From a checkpoint of a small transformer trained on Wikipedia: 6.52M parameters.
Each number is 128 + 32 x the weight over its row's rms, rounded and kept within 0 to 255. Layers, rows and columns count from 0. Numbers have three digits each. The size before them is the row's rms in percent of the matrix's.

# up: layer 6 MLP up, 768x192, rms 0.303, rows 122-190, columns 0-95
# down: layer 6 MLP down (transposed), 768x192, rms 0.296, rows 122-190, columns 0-95
up122 104:098117130146055103200115148091128164064132100101200105119128133166117109176117141049161115109124096083112054081135079153174118167158142126164060129127228122118118130150109119120157105113145089077149088140143104096136093095140163075121109066081141131161099134126176141134135148147164183131
down122 098:164083125102141192096167125198153121152138158186082145217161111126160105111139084195108127195098131180167189162147146107173088147142167139132133101153089148169107099112122139106116151148131120112168149093154159174166161186085092203166107103187109131120149100136115157137145132138121068053
up123 093:124095147137110128074164111092139114062071130092069158121104102074174136160153083163185170099182139128129104106132092145187131125107165110097093088105109121122118168105108142126127070107152135115102117119134124099151168177144124137170100140149179153156100113118166184165108125206143109224
down123 097:122098090127138135148106174086121151135193096153121123206053122163132143162171104142134107118117097144180164113174097115109133144147157153096091158133122139105119117130139129130118133058151076093212131124119102119182125067156104097156117128161046144141091104133120051187150127106124136098
up124 113:154041201125174111152112055115114076115167128177165116110127118089115113098091100170105058153106082113069108147152102149082158128165088170035131065162137188111126112097134121098167129135129185100124104119169111126097162105155144123150114168106084166140125082122144100142118133096081093133
down124 105:127156104116113086124126168096136127110130222132069181155116120109188127123120148108173162155189119117146156153131132161140102085153186064168150119223130113118155108152156132144141168097157157113117064175104202191135077201027107158151124128097182170055158182138178124135151107175170160164
up125 095:112132093128112123148118080112135158047142130101124122129141107110132109122091097129184150168097128120169178202124116153109115033102149183124129115132094116176113106181122129115127126144103145172126175172144055157126128130145174177129096137130165074137098136128116122121106047144140147151
down125 093:158120103126134133201115132152114087190089121155137135130161140146138177098108125136096118182150129073114147048151154098161158221110110109088132112052146103153125179094179098133146150166123133118123104117134150165078131091088082141146135153105098110051145111097181116146170165088157074112
up126 106:130148059142147120133200091122129130092145173099136081182161128066184100086161187149134101163147106144113099107137122105051135141132158154082123129145147177105139149169124142101174101128185126129126141140160097065112182147092186185149148124163113141154153147195157178086112150170196133125
down126 092:104119161102133128083112096138080150161106122202135124090113117143080178119166050087065148112107109098079125150094092152102135176110142115169142134115077126134090111146170131161167096088075106167104163081123170169140164090146167078157126137109179127136145129076146085148103171109145173161
up127 095:160152115140161141084172126113064118109146137206127143129170146100077097123014147142145141156154153164160117168103161141132178132150123126171134091086161144137108126107107134144139101103136044129144098117095116127188141105167142121115125114102164112104112172067148120133195100124062108120
down127 096:160131076171184077132075171124156131140151162184169111177199159140117153134159160140100141128117112128102095176118125126133166125099116124193129186135110135123101209131171142123151151193150137180104136149135130161179124153151165179133122144104152092123153098154134146189198096087172158109
up128 105:111064087143148097092105169158158127139055089061127153124065142135181091214109139098132157110144154088145147123110103113097114128150145149109122213106179127121114110153143067167123094067073073113085103087165119166153109140132126175125112130063143088150102146147158137126119194144127119121
down128 108:075156108109170123099141091126148145134110165064112125182162177146097149168081088151164163184085112048145128179112050130089171125138138153202136123157136107096137150208109132129122111130117133127166067142166150108138122150157147141136173147104069163116123192178147126132165127126164190157
up129 088:102157089162091090098156123125194126086118113126129099141094134085150140094162091115152125133130088166183153138081125144116106148183164128087132137110127138059134178151225115149096111149184154193100123185182116139133089139169116163111096053098117096134107132136135111150079152059187086122
down129 094:115167191097153084127123178153153109137097175079113161128120083101126149129125128159110148088086098166133144159195119121169152130110120211104122153103125120152120000129123151102083094114107102116151138091079100067143134121113075096169176139172136211118134130119116127119135135126142206145
up130 111:094082135168151115119121124166169093074153134114147081148114053146171115154077114098121142097106174127178196135136116150071080146153101142132107130150157131165161157118167122132137167100081160159141176152123116123111097115110147117084105086116142144126069126078119117100109174163120123092
down130 107:129106144123114106106122161162162112127106142110117175109121164098138154181126149161119126185079119186133089128116120072148131107134097166144153164084175085167173121101063092118136172176187102144080132113163152137184138176131120141178172144149103071076102169156157079131162101206115127128
up131 092:138078080035184128131118162098091119155126089158100148103063118094155120084089163138139140116125156151144126097065114081146138092161173146143163168079060154139131157150159128138056161048085150124115148122093188140106179132132101167151131090116143130108160133108141153121145101112137143174
down131 099:154155198124089135116129151194142132121144107092144122104085165183132149140103095099103139101142159094135071104186076099084170187122127108095174136183085094124049212138133110079099101131099138124141124133120119090085108120193137127161083134128118147123092090152097095110098143198088165164
up132 095:115159118188094146128090130110164119084130098180183064133095148138098111134126094125111077124123141093114186161132170094134146155088119147076099048125092160123135145123135096106081125143127151099124124081139169124142153131092144213080095153065117174205140145176155155143111093116167145111
down132 096:101060102156129078123158101152092103113152069132098118099123156112150077168128105121201120053138127143160106173116175096135143143126099112112143156112117118177061099106127141104122136153179144089109122098134088191119112140151191147186120128118125116052168063147130147150163070132146093143
up133 100:157146138082125107131118121084173131143146051118090140168102152168157082105117098089176143080107160116183129117148140086080123123122169168067130140107114118117124088123178112126143122121116112121123107115134139156098123138163156109242159160116146093200136131151093150071121158114096092101
down133 095:140085136170084145163123107155199131097148113173152150092130158132117102123137114114118124148080185119118128160088147171093151221157034158148162143147115088184175057141154139116151141164051151158130170127076145113158144113107173157102141128110074128137147115121120142133161128097114120079
up134 087:101137189096150063146150193147101167120138145149164133130164073075151116107150106137106167154126098066093116193134095152128169066111151161116169116168141142152173122092173136114103133129149119162213185149087069055119137124088101113159122127153134130114121114108160135159130156084121097133
down134 091:114116139151145174125132132111188096147119099086101086096195151148131139164138143168113124183161150092089102052171189123109118142097087098112131129146134148092156109131102152197081141157117162070120101110123111177113158117077163087106094096119173119123114131117118131090117157177120084079
up135 106:144164139163111105090100174126140149141149175126131154063116131135139100139136142119194150086138124119102097132037179077135159160154114181178109057135086128156111178067130072088078133125172151134120137169170132127128116147134172110146111075149105104105086120145141101103054141174106109109
down135 100:096138105110124113193153087102097128146080122119160140113149036075128139123133077092130207145098109089181116146121122094083042160101181092128180180126163132144136025108165134133123155119125131140128173173138112132090125142154062164101132089113166149186101127127149099128115114104125146123
up136 102:111077108165131139185154145120132134150169191185134150184186076160140126146115158178143129126093139193176159174065146065113100155166106151134111137150110084129157130139138163066114173176130074115128125142127171124117112125150138127075148136139139177154111109085072139134081060116138116074
down136 098:083145128103146114086123120126128116107147142107110116107097159139167099132133118091076093124119133111107147084080152168103171115147129126084175103160118142136152115141112138152141154088069120189156150015120140135177161085123111169139153204122079169135123139078120153105139130169143176140
up137 098:126119078115084110159055173144153093105102172113174129102058113119148110163158197107111155156162180097072143126151115114152143129103126120130156131083129134125132123169134142124159138159194177093122098142101087099152158116106118201125186070109176123071135143154100131166110056140134098148
down137 101:110169132061107118150109099063139145165155108144138187189086121098163145115118116124093104065112130126106123122146127168133077114139094170190153120150118149148210151091088172108076111139112131113086170166123113144131055116129073076107118112150109130149163133113123193122153164133140134118
up138 093:157129099047192140133150159126114066083168184134137094152120138157070135144130106115107158080110063096133138096205107133136146105108130167147127163123082081110177082067093136090089120140088110154178117149106162135136118134144154104114124123117103154132100093156149128141142084184157201106
down138 099:111096136172126107123157125121138119156142100138123144128154161079161142107101160132070185228171117138095106128095131109083116145142147111166176055082141184142060101120127074172152188059111105057140152117114110130149146182097091099086117103139141134088119118125095130111085143118053106192
up139 101:138112121118175135097133074092122090076178149142132142179085128059103131188134076133072145160084131133101118147182066131140154143120114131133095172159029110151070176178139133122124140068132130120151085095157174153084129146105172161124163144129133116157167114137111154067182112127111149117
down139 096:135125147159159094164179171216103144163114107069140157141118125126111162118066119125139146070118113096120140147178111079088074118136134080087175131083145152159191121076126134102092156168127124164138125085129161100170104104109087162157105095190090113146082133113079154113152145168127098118
up140 094:090203101107041118147125125163116085124104158166100173157112098148142112127113106189191087097115115115106081089123097099146090149088117135074161139119121081128104113107139140123081106167133089167146155129147141184137158133142156110124136176224171128116144075118143078094079172155098114136
down140 099:136113169149108162165131116076164198091089127142116097153094154142167088118128131071084157142166111141133124176133172141139171115132127088120099127141161139176156083131136157158168126095093150137115144071158098108164128130107109140148137202071154135124091148142091171135132093115148128061
up141 110:121134141141137122166160118118125104083184075057169114134167117146123151138117151114150097115127125133169148146108142118164109131185111176116151137073130089177139124143135126151102106136107162134181127071185172160126047084162141074155185141182094086179093117122105129127124150142175086148
down141 105:142124170064143151083136089124113114091131085168120123097185105055126119075129144140073109044071069070091101143162051075127115063137129173116118135107115145131179125122133167110116151192094122123139122144149146132087126116122130140080095140111182142117148152085146087117130103120130160165
up142 103:173076130083055135129177135107145167095128115120073133055136110079080103193194095126181098128120103100131140137140083085120144205135073141118128122162168074149184171159132135115220104112129162132087083129170160154076151144108177122145131169063108084133120139160117112087125117116130137137
down142 101:114117143123130157110152151141133126149100176071076164080105119128069131108141122137095096164138108125126159152189145143117103118177198115127106140115114110116151138161114096164101107142141107055138153125100151119147103091149062094114148120171142113160157085136129165085123087130105092099
up143 098:112154083148187208082168160118210096134140191168171128171071157180096134150097067135146086184145067085168125145116150111132130087177095169153083150146165127200121117184163109059179146159122062106172186127145131164115160158078102116089147078065131158117096123129145105101134152138143117084
down143 099:122137096199070083116094161088122087077114131123098088151160149139145164127143104136080080131123152133133135143097129147159102116096177112201119138140098127099109057096074183120129129131130183122167034159139107132182126121136093087136109079134160076143114199142131119148132118095077128151
up144 098:161137128204140078125093144105138185147134142066126135090182129181149097107146112139129084106154112165155127115143175095151109174154115084182091141111097098174193116123045185077116093145140072153181103100089086118116133177160153140150120118101113092145132079082141156074192073112151116140
down144 096:110113187137153129128142156145155047089178115068110136138123078114118143116117128180126086226113118128187131128148183160125126086132099124078174137122140125101094123135116110112068130161235143150107151134189168125053133091108138147150116172133120101161154079129110106129169094149090172131
up145 090:202126157139147149158153135156155140133115126211055123091172102110106124118127122164130091111125126125200099137126171180174104103147121171129116130157162126090105159115130112060170148161114095095105099108182115135180092058097140145123145142079118128114142120113141131177212086187138176065
down145 102:200119169151097145107166088098131140174149131102154102066114136187127145069075140108079133147122163146091117142146164028104113172113116126103132115123122199137126049098168094110139105151132117069157140141140126116125157095119141110125087137127084137097081126152127153138090139114085094077
up146 095:173114124147120146080096147058088070137152095104142110183134151148183121141128160121147167122185105113092076078118128168171131179115149032042146113145119090123126185205137099113108146122159119156103094097111156096068141118148144125166157088148174202146134135139152100128140158126106136155
down146 106:102111133126131109110123134105135153065135133141138111113101135146167110151125167174116133082122196135131108080098155057130154105141143159097165140132179148174075100148158136154195156111098163146130113108121161111085145118136165082107095132116116098086141108105121146164084144166144039120
up147 101:094137141097116182132156093166078225079098148092084168101114104147135146159115123138158143126053098136101147083086118117179129074062107132156124171150159116127102125174153112050189121127104138094093117121159122130133172128180206131135134069095097142177111115107137135130079150144084126134
down147 103:111149116077162098159150138133111102181102089097152104114149069130103158164138135114158166092088144126104188133102106112114096191184063056141113162142103068114133117110108093191085149138142159124162176156141145101125109109178106172163120104150156116135125123109078142111093100086161142120
up148 103:169129158112143153107095154122082126141109122151102067070087128151138155114163121142128107142135158099069114136131098185120140159141046141200147076139084100165174135129130119126097097156106186135119122147155122161150129163137158083175109152131131095152097152071145170078146163108077133087
down148 112:141079139111091126109141117144100106135175145158037158076123092110159154100132149151168124091162182107108144114134089113101129138141136132185161162154128104143103164136131123164196101129162158107119105090151076150155117087164206109100121125136161117116034170136119213077150163131146101062
up149 101:136184113113100124179100105132072087169159119153083135111091157118094127108131134146149111119102084137098120138137096147112064202121151158079149136112120101182107161142118118096154106147124107167099126139128163141142118143124107193126128152120188118149092107088145168127163076160137134162
down149 102:098122148135150092074184138144114168135184127140127097162116113134132150092187151208087165124119132144218158103109174121106052097109153079132139125110149130148105145105134091146174127078069201150176105123119057127134120162136116075047135117078119161143104192097117084122145202180139134108
up150 103:084146121121104115043132181129142207155060173119102123112105151139134079093154153058162119156164067169112166165156125144110084166159183152154136151120211153098153150080113127115152089171149132133118104126092129101117091151073134182128116090093092144183060140139109160127094170125131075136
down150 094:165135129176109146136111122113055110112173132116141174128153080142121146186083165168118122072130143120126103108148093070124123182149166183072124161111117148111086226143185109049128152190098099160128159146157200140156141128121182143107099164161171117102101156100130103124146116133137152096
up151 097:175095052168107178113132118052083065179120078144179142091097123094161146121089196120149128169144136104144154144097151166138141115163167097149123123087133188057127084182148133093191099122102137097156145107132112084128099154158135135149130104076127144178117122148157105161139147124160163176
down151 100:125090167121103138094103114117189166067136126079098160095111165104138198142124169086200146142177146129090134126123069115136142073171151178149175092190114062157097149132093108152127137123101117107121129095139105128186119159139154159139114092137131177137108107140184143095086162135114032121
up152 105:078112177088123141150125164114168136138118134125139111149095161102112089134165144163124115177107123162188143137149125161164111175126084177108135137178183103169129094100146136135151181170144060156139088126156096120161131121139151151110151109137096132136133126198160115099084097165149111144
down152 098:162084065145100196113152137082102129112167079104132157133103109123133133107133094137137128060119116152229159140100051116142061150193152108149149177129148155135100062177171113129176154143164109170124155110053121171131180144125111117081147116130156132133080083107067097154122141090157137131
up153 097:085139093096140134079132111158129111120116097112170174077067104136140107148099131117084111117170111147118087170128105179127131088148146151136131095142115115159120114161148112170113093056105148155161177158152223131153148108121107101119156127149111162126088170110136119195092142111143118095
down153 092:173155142112137100070104078092120123142168153174099161151170075112141157083154122167124124132140099158121114167081122161150194165107157162120112139113156118127157111116090111128075143111118149165161120140163127126081064161084085129148142136154171127072143017115128144103137099145081084137
up154 102:137209092155131088174109157143075116153130106153177140150096109160119157151099113075134120199123075102177157125093145082101152096118135138134118168114137129149116110111124123113098102094168096072122153187080125087138108200153176121144152197117117121158177177161111168109085111121112122118
down154 108:110068087123149063056096152109086124171136105091122125146080165150090112138177099121121106098153197124086118158092146103141113183142089163164106158133097164096139097090148119119102074092111127152085149186129067149105120143125120167164070097105181136114181164081106123175182083120120097161
up155 115:130168166071046116095149124070173139136120115200117109126131141081077108073099139117147104138123140132123144111192117128143150093169111162164059114160182169144188125181159157153079107087123083085102121171107185119106162136122148111214161173112090098194135119110188169142093093066092119112
down155 113:116132099145146188149118111130139147199125152165109068087086122099213092147126087070070145205131143122114127152112199100129138162151198073145092076072107117159130081128149141084120136102134155090160150107102135118076114153098126130086144110147094119061142087135130103081108196119123137143
up156 101:114097085133171132099161098190098137121147115111103128133166154181160146093096174097121086163183148061112134117126125150121159120161122127155146114100173109169160155225174151111148139169123095126116140075105138122180158131184077153115221086130144128114130194136157127166134110102116112099
down156 098:133096118142124157103097131157160148197120154103091068099180153144161143115126043122060127083167149142104149134140121090075141167170168143113127078074148085134112161125175099186135165170117140213219117074127174152143119157078120085122101115104109103150114060122083198113129207145121120144
up157 116:090114172090144085138041065126167075144117165151186125185135120128113059096141142167115130139162108135204156110106114128109104125153130154136090147125104113131079098147156086090180095125123123145100151128194139136161076136195105172112175116166188072144141170115108072126093164150138128118
down157 096:089172166148039148092154114166074166124164116123156093193211120143161104138157119101102101134076155123177088125104131117138159113073170081150149172110108132141121137148159146151113087123110127046131115117119155129084080140136089125139152110136111108117127071087121199104106126148134074124
up158 091:132122149129156076085051106127099126124077105104144114141139076082114020121179109144167096176166121104146120169075089176158112183104135083104159119160133108168125138165106153140120136187122112159191105115156170085123105107178171106128175159165133155142134164102089121058083155117159145147
down158 089:165171122149147169149175130169142135089132112170143115111134157129132124090120128097106180135127097124086158093174113070114138128150168175135050123110150173157092109158150102114096116138140170116172205113139141144125106065108067115111124100146122077114137185189126138164128122087112140122
up159 094:102157122169104183121135133098152058120108127117100178089115109130149159178186124124128084165170087135124129146142120186116156118141217176091094110094103114153193101150204134104129111126115149152129150187185141099059129099177092152108173113118102131187148072106143166100095191178178112105
down159 090:148152096078171069137098123192155159118111110069154135147063184134155094119116111090093106124124203106123125168151132161143065147108109049159169177150056188087059153111140117131139158163113127139127114105121137136124091190117116095139137133176116087064150137139112096085147101151125142125
up160 098:114120146130116169105175085135132114135181181179168119089087080145119149136088154167176120170187172097114162080120097212105165089094143104147178124148163104082110136154167175159135143162104096118135093094133171071108100154141131149090129198078117108052152124121182172184103124145118106204
down160 106:106130131131103130169180146179107140128092111125063120174120146107096168112147131155169101138081143113181115148125154118126102092142137086152091133087189098180147127060158152126128137111144217109149080148116083106064139135041148119133123072155177149167139130088111185119138068114109183159
up161 103:149175162117140130157154103123092131100112113111105169117149110123112144135179130138141124110137122115147107146132110154139061061165135116166084172145197081099113165130093118150126131069092070113119087097152129119111093153114162213105142147158127069218147095153200177107112116121106144119
down161 097:125150055105143107181119037115094121130178123117191088148143094195118139107158144154089134140146137114055149161143161167161108140116143123131126130132142126108096141115088149219110158153168152103100105191104174124127124101087110136100169182115109197092137136148087077163180157125059177084
up162 106:163155141144136125131159161115152130155161094146121144121100132114132132151148097120108196129113145164121110059124132123119161064094155170059143118141090165168177164085138106071179171181149102140128083138111052112152105136102069101094193089049147089179107182139085089074109140117129107172
down162 103:112055107057149140192175097180105123092139116150155063082151122106150147184097071197073132098111098186146155188139061131101123149142175174135134116129191157080145139119135158139158095158158153053221134104124167150053130111115132107123141141083154161145097098171114140084099128131178154123
up163 104:145101073163129102163132137101099134125130182084156157123140113072143170106146101170118122059106135109087141103110062033132137105123072120156196152126116123111159106123165118114122073128095151172160160122194108186187161190184161052183111173147147148191102145132156156145179072118127077156
down163 095:138069139059200165082109059150150157114060108132097113127130158180146101144098169081093141133135127159139111119146146145075136188101141138138140124055174120181103138112129110194141169136124130077143138126092099118088113114102077136130136102090127146103100168139105160095085189189112156103
up164 093:097101109100112130055095123059105110118052129064122116147133076168127078150156125051160142108138073143101161161120082132126059139146119112153150114122081129138111076122116146115085118137109141116148064104113152127175117089120169160084195126177133154123114197147075141194090131059156130121
down164 087:131116050113171172145148056192126162116193128143143117128087136087137134117134097156142068129099139127159145098131090127094159139158103103139159112116131067155148156135131152176168133108135143124107176137157140205058114111174082179100058087117143121120131099130114142098133126136089141112
up165 107:118143106122081178159120107088125142132133181143130120147108195179112127134124131092100120137123105141115097212120165088165148142092144190127133133145109112149066137101168144101149150134141123093163122130123148096168155079124086063078159056194145123133143157144163122113128074125152059121
down165 088:157095123091131147141092086110106157145139124155093102146156183162040147161152171092206136140153067120081153091158112124082121149090081144111131136124142131140093125178157092175116173096118151158065129153141136078117110141142133164157089174103168143147192092186107119112066102114086123160
up166 098:098049135128143113091154066105136091095152111170121135103090107170155160182072143114121153139157091064061153158141152120193173109102176117127091058148151135183067095132121150138149104126098128176111092095206118138101107173111145163097122157132149092129101130139142095137130150106207148092
down166 104:160157114156166157103111166113123189167115089116096132146080118197152055124167063142118128133167205106174149141163107174080075171176088148127105138146181153141183149111147185163160156084145117110118125094075116123134120129161151189107137109111105100179125121134125114091131175141098115131
up167 095:102152114154113067117184128095181154066193166100109105154152093148106108143107068121148157214115150093157139157162173087120106166117143124099075120076134138149112119131157110169170113133128161140166132100100157080114166125129142149130097180060122110131120140117195108115101140138143121138
down167 101:117187150145143103168118122101105137136129147147118110098171156109085159165132146152174088139138134119126095094100082125126117127159142095147171144108201140093082078139162159115109158137093110137128132131156099105173118143114145116136070177143104193117143086099087085089088139181134156064
up168 099:077111125130155068157162121155135134111123143120114203078122112159170107097141168182097161158124145128190138158097176101135099138132175117135090154141152108172054135170107100179129159060108072119110094065078062162055105107157181109116137122135120118149082088144140143114098121115156108180
down168 099:145130150153119127155183132168150125109144136077064158159145129136081130090097110143170150110139150083075154136164171145143145133129083101125115135137112163118094088099120154128137121143102128154142168136110090089103147171155130166142084070121108134065129091034153157124108116128109105125
up169 102:159167184109089074148103115101076129150122106091117175121086111126115102150131127131124173144121140111148187189089128152093162159063144119106050086197103125149109109121093080156131129147136152128160137148131059176137125155140163115142165087091181109152124085068150084132189139184108100134
down169 107:139143113195125222131091129120173110184108077129123109110099197196089145133085096140105095128122088103166106121153096119120084150191160120198179129101091150131161179110091190157157155111118123098117058114107090116116102116157095125062158108196128125188109145119133142168156171099137115176
up170 099:141146164135110071145191093083100117144122154164132124128093181160030140157092079160187136065104151083188159112128109142117093064136149088132097157143125099134132140152119164114136142084131180160133108107155189105123106074114145108108087151135110129177063110153117199128150115092040080112
down170 105:123107153175163140065185110106118114067071108158108076145095149070113141118173143088070106170103153136143164156127178170115149153118190187098104142114101086120103106102158106150144061142182167133141169159104153036156131121190093106142115147153164157120173111151140101136124167066158149126
up171 094:192136075095080126156101114111035135152082087116131101158098176123114090194156181119069127092204104141169078099121141173143115099175176162149089095091100113157105168119142169056131154155119124115102119166153108131156154149147079170105165139137133138123158080132156097126123179153094080152
down171 104:128143114136108122171146126131141117132165145104128119160160155167118049093100116186193122155148081173093078164067129144131122116104177155150123142186092125091162125197149189121153123130147134117110169122101143107126114153190109104149154124098082141080113145125065143146168136114133159102
up172 109:097130098166149084116155120140153151083200130163137117126102145102171089134155050116122129129133074134166117136113166144091144100141109140138112170154149162107148120096125180156163112093098156167105156146181165140079152104094113116142091136111098149126123169087106146107121126138147177095
down172 101:136112075144135084119030130116162071177123148125140135135133136162088132126132105155120110095139121106064036146134099129202111185081084156135143150183117108150038115119083163111140106225188123174109127136154134129142105161102145137131106123160134115102093068165145163120159159078106110144
up173 082:122084183155087101155153129139138101139100112141113156114141098120135107135123243103138152075078165085108074110137138124123118136166102167153049065137123096155159137169111125103101177129107146135101136126119153166146116109137126052167090081122114098109127154174087181087216130137157170131
down173 090:149107099161198096133135133154129100107126117153173156149131141135101128116142111115127105116214176150155160120067125095101073049143149046122135124109126144122147088127196114140087134112132093161075158068160151147128164112097140191145197131103104133149153087112123136107100085072098083169
up174 107:108120066154139180115176145143132176093171154098165138148134125101099171139097171117102118128154081159175169204114093147185152132144148104135129092210117087179102135099113121088161130127119164129152108120127138112165150130126084164140095192147165158090192086182124123166170083129092089098
down174 089:100093116123073126098132084140164140202110141153111155148153121140168105108106081118152094122071096162117174096098108132120185165078168121190131149126156152120095120158132130203089133086139136137137124152162170177151125099116186136157192159178121107061129071127121127090108131102151101100
up175 114:114149073142119134180103141189146148159081120150165165125225132104126150119173081177070095112111094113142136123096150119146080206146139104117146082112113096138170144122186143127101112106128067139153136143093086159143141143147148123083102070045081153112140095097179113159100080095114204117
down175 107:142151097126149076122133167135148135115149144089164114120071045134119153157065155150129111129138162101082080099104110138138198135146106161134097197149135104151140128145091120182141134130132188183039132185164112088154195103142175108154202195107186141148138136121147164099123117162074041055
up176 105:106098102159173036120167152103144116117139129079141155091086169131174163141089136165133124131133091138184117147098087091108185192122148118056082078197143187082129172148143104128141141084130134124134109102173116181126130095103080135113144192132068129089156187132158100087109126060082099169
down176 106:099140155113153173089116155120128139135132162133128147161036100127143125118116138132114125130093088165100105141170104183135134097176079113142149108084110100162154104086096174107124083121082149117155140136082061147141160154118165118142124114119148199144090115146123133140087134149186216122
up177 101:154159115188114142137123092095141103130141140170100098126110061187166155150097079129116138045145115212170136137132127111112157131101106105111164094093069122153118107126157137107109153126104097130093141148108154037140131115143155076110112145145160152101119140112063150106131096117127149117
down177 100:102173074159129176155104177145137128101107145099106124133082167106117095099208113101123064108143117077162087114158091149132167142159123155102191134121137131109201163111137154119087176054130161195031102115131081085122118109138083096119114090092061140131134154071112181117089060115095155153
up178 106:126112191124103105147119074157088127145152113145112129102126114166108093142155152108126169118168125191143153102120211138106114128152165145140113138156088143151138098084113152132115093162041137095175143130152129120079157134063075160182171147134141107155180146119145119126083144031156136102
down178 095:115116101145081150142172133114120184122091111108105109139136149090114147097168091163142093126118169127156109121163082118075107097164072136124184133111147131105103087125237126145156107134154150169134079115083100101114124139162170092121110123081075168136113145173128109153157125118147153108
up179 091:131117133101122151114151110127123092160162113136128125088145100106106170116188118138151092080119072141092151080118152157094120124177147102160129174139099062113156161151129084120121144149134111138161101156126137140077127144115146086139078107114144119191192105096197126125129136157119105136
down179 103:080118123098107117118111148157165108095119183140156144161160093104087136114141162112173147154141085079149141127107093115088105130103119141105147115132098152133153154146135138134164084154090137127103147079114136126083178130174120119133177158130207064163117142093129158202071139101109144099
up180 098:155069085179149142148075137093131154118143109108092145082099100168062113103182129074153064106136217111090131156128135113140141165068107152104172092128114162129115123159133085124111150186157137175146148150116136101115156114188153127174213104147157122105145105178124118108119097136144119076
down180 097:082136082173183165139156091135155180178119162154169108150163184109163060146106105146065122129074085119146119163160149127099157137194172156157086091137146112103158128151123120144145169085146146127080108137136113142130128091103129162106094135119132115175139106129117140109134189074106075121
up181 099:163103150051055110133089147089176131089105154134082134115155103189111125140130140145098071153130164178167108111092136079129115172213126162137112098130054129123179143129123120163153129153088118129160138133086109110116182130152175116105105077114140123171114201076163149093134199088186159151
down181 093:136068119125154141151123085075124080104120077130111113171122177101160145097178161132127074135090125128091107098119106124117189127114119161174115142095167057127119130127068124147071114131166095111089199099104147108133129080105149115126208133124134113092124067175118122092104102127118140076
up182 093:164173190154094143163156131157168098150107166127134154128142115113091149116112154114110128106144107141092148139180097133174171104128126145136160094177124105163101151059101081088090122088112095169133131130181171070168167096123087160105100114137082108088157179158100135133172132118113154156
down182 092:132144141127116103175138130192153140112104073075085141124121105102127198143201126131109066144149086119146132084143055103114097081090106120144137133180130130146081127216134093104086174194149172144124166072125120121094152086138110140127176079122116110141162097171044151134099166146114177150
up183 093:163072161154129084106121104166142214178142105157061158148154119149081108093102137070117166178124147081172155129140124133121104126156144134139107029058077135113054102161127101132155093170161125123105114180119158154111138104098065115117118126135081150134205127155095167098110166163132143119
down183 092:158137046136139123116219177173137189161159128108125165114107149139134159105056124119140203167110084135191156137116121069118149141150187161146110170106118187078108213121173143147139138126140130126100147125094117118137095114124135108147073145155123137075117141108202129107157141116122129180
up184 094:121114158131095121115125142118121182125136116154105160100159168137094127142170133149103120107152175167077121132117144185127184140150141111102071110124125196100106099075087106093170104117122110152111093201080125153150137120158140203108188095120105140118095080101164111159067131174104137122
down184 092:131126168136156102091171167163050086101113089080115059138181174096104121153127139167124127140158133082142164126132127103153126150070106106178145087144103105171098094160141163075112109136116141156171104164169212151117101115063113115081068123131157137150108098143124131097114122153110136180
up185 107:117147071153120110102161109120141177163075176171139133139104146151116156116148125158095106141094116192112139127160046137142089121130160101078113066104084172123157138090166147140152082095130147152130108064177152128144163070109092225136090095158180109141140190123081144110112128129133071169
down185 089:133108138081117085118081093135122062020164067126177124103129078097129119109081134186122141137106213080064113104129151146137131144097122154129161148124192122122101144123113155122146145129132174048148117144104181156083144197162114086152168120168092145093104060197159138124134138133130190152
up186 101:112181125122090101096125157135118106143149127095151176079166083145113115169095149181040195121156144073181151093061117159107150090161091096144128122154149090123157147168091109163106053180108136122126121146110107102076155117130123072131174175099052161129096137140115150105107093082097146140
down186 097:145080146129133071164147107127112154126076112148134091123196162103139167124132180069132096130090126143138112116137144178140098081105183092146085084110158144141128141120124104133130183038183198168150146147180113107138099204122132163115142122187206174129092090167157116129093125135144106102
up187 102:142167120137116166170115135134128128152169103137109139083086110157148095097135137132126168169148145164099121153089124136107139140097134105130127100156103182201165161122172109077088098104143105195090188156080160088075118110087110041092173098116118138147121111134109112142056063147151132136
down187 099:151134114077106071124124079134088153124111090141137121160113117111098191171155129161115208122171161150188116121148077158176085174124126116175137088077170102112081094124111170176134166151140116179102174144110105168088127082189166127111147151146110102115169157142109196134179149082154175071
up188 095:113110187193155109077058114120092162093115109143080094137110147134177104129164165162153123125158208119161142114184101153123156110100097185143125058097088187133148152130161104136138161125119141098163098127138064139155086152107075154133161077069073172106202148145103174135119146113130081118
down188 099:157162105138087133118071155111071159161091118119165175047155114152104123157097111106130164065139087133153081136115139110173115192122153097142100135152091063064100139064133101158119139109122122136163135104138136142056103104130087127114136096162129142117151060116150181121201132127183113106
up189 101:112146143097116099158139157170162125096167117081170159093097119111103157117072116119133093152133184093163133152204130152178144097114133106151131171187150157125132149170141128101158145116137096186146152158109133154070157116066080053106138112101133085149146185105118152144110137093087080145
down189 102:187188131103147173116083102142108111111131100164163154183075079090111113181152090190115132121115098088126090111051174165149168128123108122148133149089125106113138126069118156125150120116095127136100114112099108134150094135156098171120144120150102148203167196163090070138178139154150176146
up190 100:136099124142196112140138129174137168131132120129098134126087157078123133149103167117136127140094045041093169099155095182124110132057138150108155153129123130156151093119156163144112186151159099111126126116153093079168113161156152094106041128111147087157118115096193089158116088149099091084
down190 101:110113063135064193173103168090109080143081125144130133102125165168127145067124039144138128089111175164151062112133200112090089127128192113155140146120087162166102161131121097118203116120109142125093167133133137147113139130113127159121206091150110152104142163070037167126122163086139185179